{"d_mlp": 64, "norm_eps": 1e-05, "positions": "rope", "rope_fraction": 1.0, "attn_scale": 0.177, "tie_embeddings": false, "doc_mask": false}
Each number is 50 + 15 x the weight over its row's rms, rounded and kept within 0 to 99. Layers, rows and columns count from 0. The size before them is the row's rms in percent of the matrix's.

# down: layer 3 MLP down (transposed), 64x64, rms 0.294, rows 17-23, columns 0-63
# gate: layer 3 MLP gate, 64x64, rms 0.177, rows 18-24, columns 0-63
# up: layer 3 MLP up, 64x64, rms 0.167, rows 18-24, columns 0-63
down17 098:48 79 46 37 53 65 56 43 82 55 45 61 70 40 34 45 43 84 63 39 54 60 60 62 62 37 57 42 40 68 38 22 71 77 44 62 52 62 44 35 45 28 34 47 45 55 34 70 37 62 42 54 40 67 69 36 42 46 12 63 48 49 63 17
gate18 093:52 47 47 65 45 34 50 76 45 39 74 36 13 27 52 61 33 52 38 40 51 62 53 81 54 40 79 19 69 29 52 47 71 43 33 49 50 62 31 38 51 57 52 81 31 21 43 63 47 47 74 48 57 40 47 46 71 49 55 33 45 30 51 59
up18 093:67 50 58 46 59 52 52 32 59 64 29 38 75 42 70 50 61 78 38 55 58 33 72 48 48 35 51 24 40 47 45 41 41 57 53 43 68 58 57 54 37 53 80 86 62 69 45 51 40 51 53 74 51 68 59 56 84 72 09 57 62 41 47 69
down18 094:54 47 67 36 47 25 45 41 48 64 44 49 51 46 21 34 67 57 20 56 39 64 74 45 37 55 43 77 46 56 49 49 29 67 70 56 54 39 80 46 65 48 36 30 76 55 58 18 63 85 48 44 35 57 32 56 48 37 62 55 65 75 69 36
gate19 101:47 39 81 45 72 67 58 52 59 35 28 39 63 31 67 50 23 42 26 45 63 67 58 38 43 44 48 32 56 30 64 58 50 41 56 50 34 37 62 55 64 99 49 53 52 19 37 35 59 55 37 46 32 75 48 83 55 44 53 55 53 40 50 65
up19 101:40 65 58 60 59 74 57 60 46 62 45 55 45 37 57 68 47 34 19 69 33 52 29 62 48 57 34 47 37 62 55 70 27 48 53 30 40 36 43 47 83 24 42 70 37 35 29 66 84 37 37 50 32 37 62 38 48 67 32 54 66 24 58 37
down19 097:45 35 32 64 53 60 53 18 33 17 49 59 35 45 35 25 38 36 77 42 58 61 46 53 31 60 81 34 50 73 39 28 67 54 45 56 46 58 55 56 42 37 64 27 42 57 63 34 55 55 61 33 71 55 53 60 54 72 33 44 12 63 38 44
gate20 097:50 56 21 46 55 75 35 63 60 59 63 53 41 67 63 60 60 47 50 25 58 36 41 47 52 44 68 47 57 36 24 51 30 40 74 46 15 84 45 48 45 60 62 55 48 82 57 60 79 33 64 44 65 52 48 62 76 69 63 65 77 62 47 45
up20 098:29 23 45 45 47 24 85 63 24 33 49 30 48 52 64 53 83 49 52 39 34 38 66 62 38 47 53 68 63 62 45 33 52 58 63 52 46 57 34 73 36 61 42 64 44 17 26 60 25 58 58 43 44 70 31 30 47 58 32 64 60 37 57 53
down20 101:86 55 63 49 20 45 50 38 50 35 60 52 40 22 56 53 25 37 43 70 55 56 35 57 40 73 35 68 42 65 56 70 43 40 42 34 76 25 59 44 48 42 38 35 68 28 43 56 32 46 44 41 72 54 62 33 29 49 18 35 60 67 48 29
gate21 102:45 58 54 36 63 68 59 54 72 33 58 52 52 47 49 11 37 23 38 48 55 59 54 41 62 53 40 71 59 50 45 26 77 38 41 51 50 54 59 16 59 54 86 29 41 52 49 41 51 70 44 35 77 23 68 54 35 69 50 72 36 72 45 46
up21 100:33 70 41 62 55 19 42 42 48 30 69 68 49 28 52 57 53 65 73 60 55 61 58 74 24 74 57 65 52 39 65 49 45 57 49 39 23 32 21 58 41 47 43 39 60 52 72 67 38 24 43 74 76 45 34 63 41 38 60 45 36 33 32 38
down21 098:52 64 64 26 55 57 58 38 79 63 67 61 61 34 62 58 44 75 82 27 61 53 61 50 47 38 50 39 55 40 75 51 31 70 43 23 35 37 65 46 54 31 53 31 40 41 36 60 66 39 61 77 85 30 59 60 46 45 74 42 56 51 35 34
gate22 096:32 41 67 40 63 47 41 57 56 55 53 49 24 29 62 62 72 46 31 35 62 32 31 59 36 34 31 73 38 68 60 40 43 47 37 55 74 34 29 59 39 80 23 65 34 31 67 54 24 47 23 16 59 39 55 60 49 54 50 31 51 52 46 55
up22 097:71 43 71 63 29 69 68 41 53 44 47 43 43 73 58 26 52 50 58 61 48 72 59 64 80 61 54 12 58 21 38 39 42 53 42 48 44 66 44 46 45 54 82 38 61 37 53 41 73 39 64 48 72 71 66 40 38 52 34 41 68 84 52 46
down22 096:48 45 71 43 53 62 76 60 21 81 34 40 49 33 37 34 24 83 67 57 46 50 65 55 45 63 33 50 42 58 45 16 32 49 37 59 33 42 63 39 32 54 59 47 32 36 78 43 39 58 36 51 67 41 67 38 30 45 32 44 73 48 71 45
gate23 092:40 57 39 62 40 68 71 75 57 70 65 77 29 39 51 47 51 58 22 39 44 69 56 47 54 68 68 26 51 48 55 54 43 58 63 32 26 68 56 36 56 71 79 52 51 38 41 53 60 47 64 33 40 25 34 33 66 65 59 30 44 11 37 54
up23 090:37 65 49 47 00 63 56 51 58 64 52 52 17 53 41 63 48 56 36 47 62 57 71 59 45 37 56 57 53 74 59 49 43 37 65 55 61 53 42 61 56 41 51 52 34 61 71 17 58 40 49 33 58 57 48 48 58 57 85 19 49 52 60 92
down23 094:60 40 48 43 82 42 16 73 61 30 51 60 66 63 78 52 53 43 43 83 66 42 24 75 43 50 67 48 32 44 45 55 38 51 39 43 49 52 49 61 56 37 46 42 53 68 30 54 36 47 42 79 43 22 36 63 62 42 21 52 67 69 32 44
gate24 094:38 60 60 28 66 47 57 51 43 54 35 77 68 54 64 79 35 40 44 79 77 81 36 42 55 63 36 47 58 12 63 56 40 39 65 64 39 43 67 46 62 43 42 40 62 32 52 43 61 41 64 70 33 36 41 32 69 57 57 39 78 42 69 58
up24 098:48 44 47 48 49 48 63 55 41 38 55 23 65 77 42 35 44 20 33 26 56 59 58 53 45 30 57 48 36 77 55 38 57 43 49 33 71 73 47 46 72 70 46 55 49 63 14 65 55 46 48 39 43 50 44 29 85 76 63 37 60 64 16 44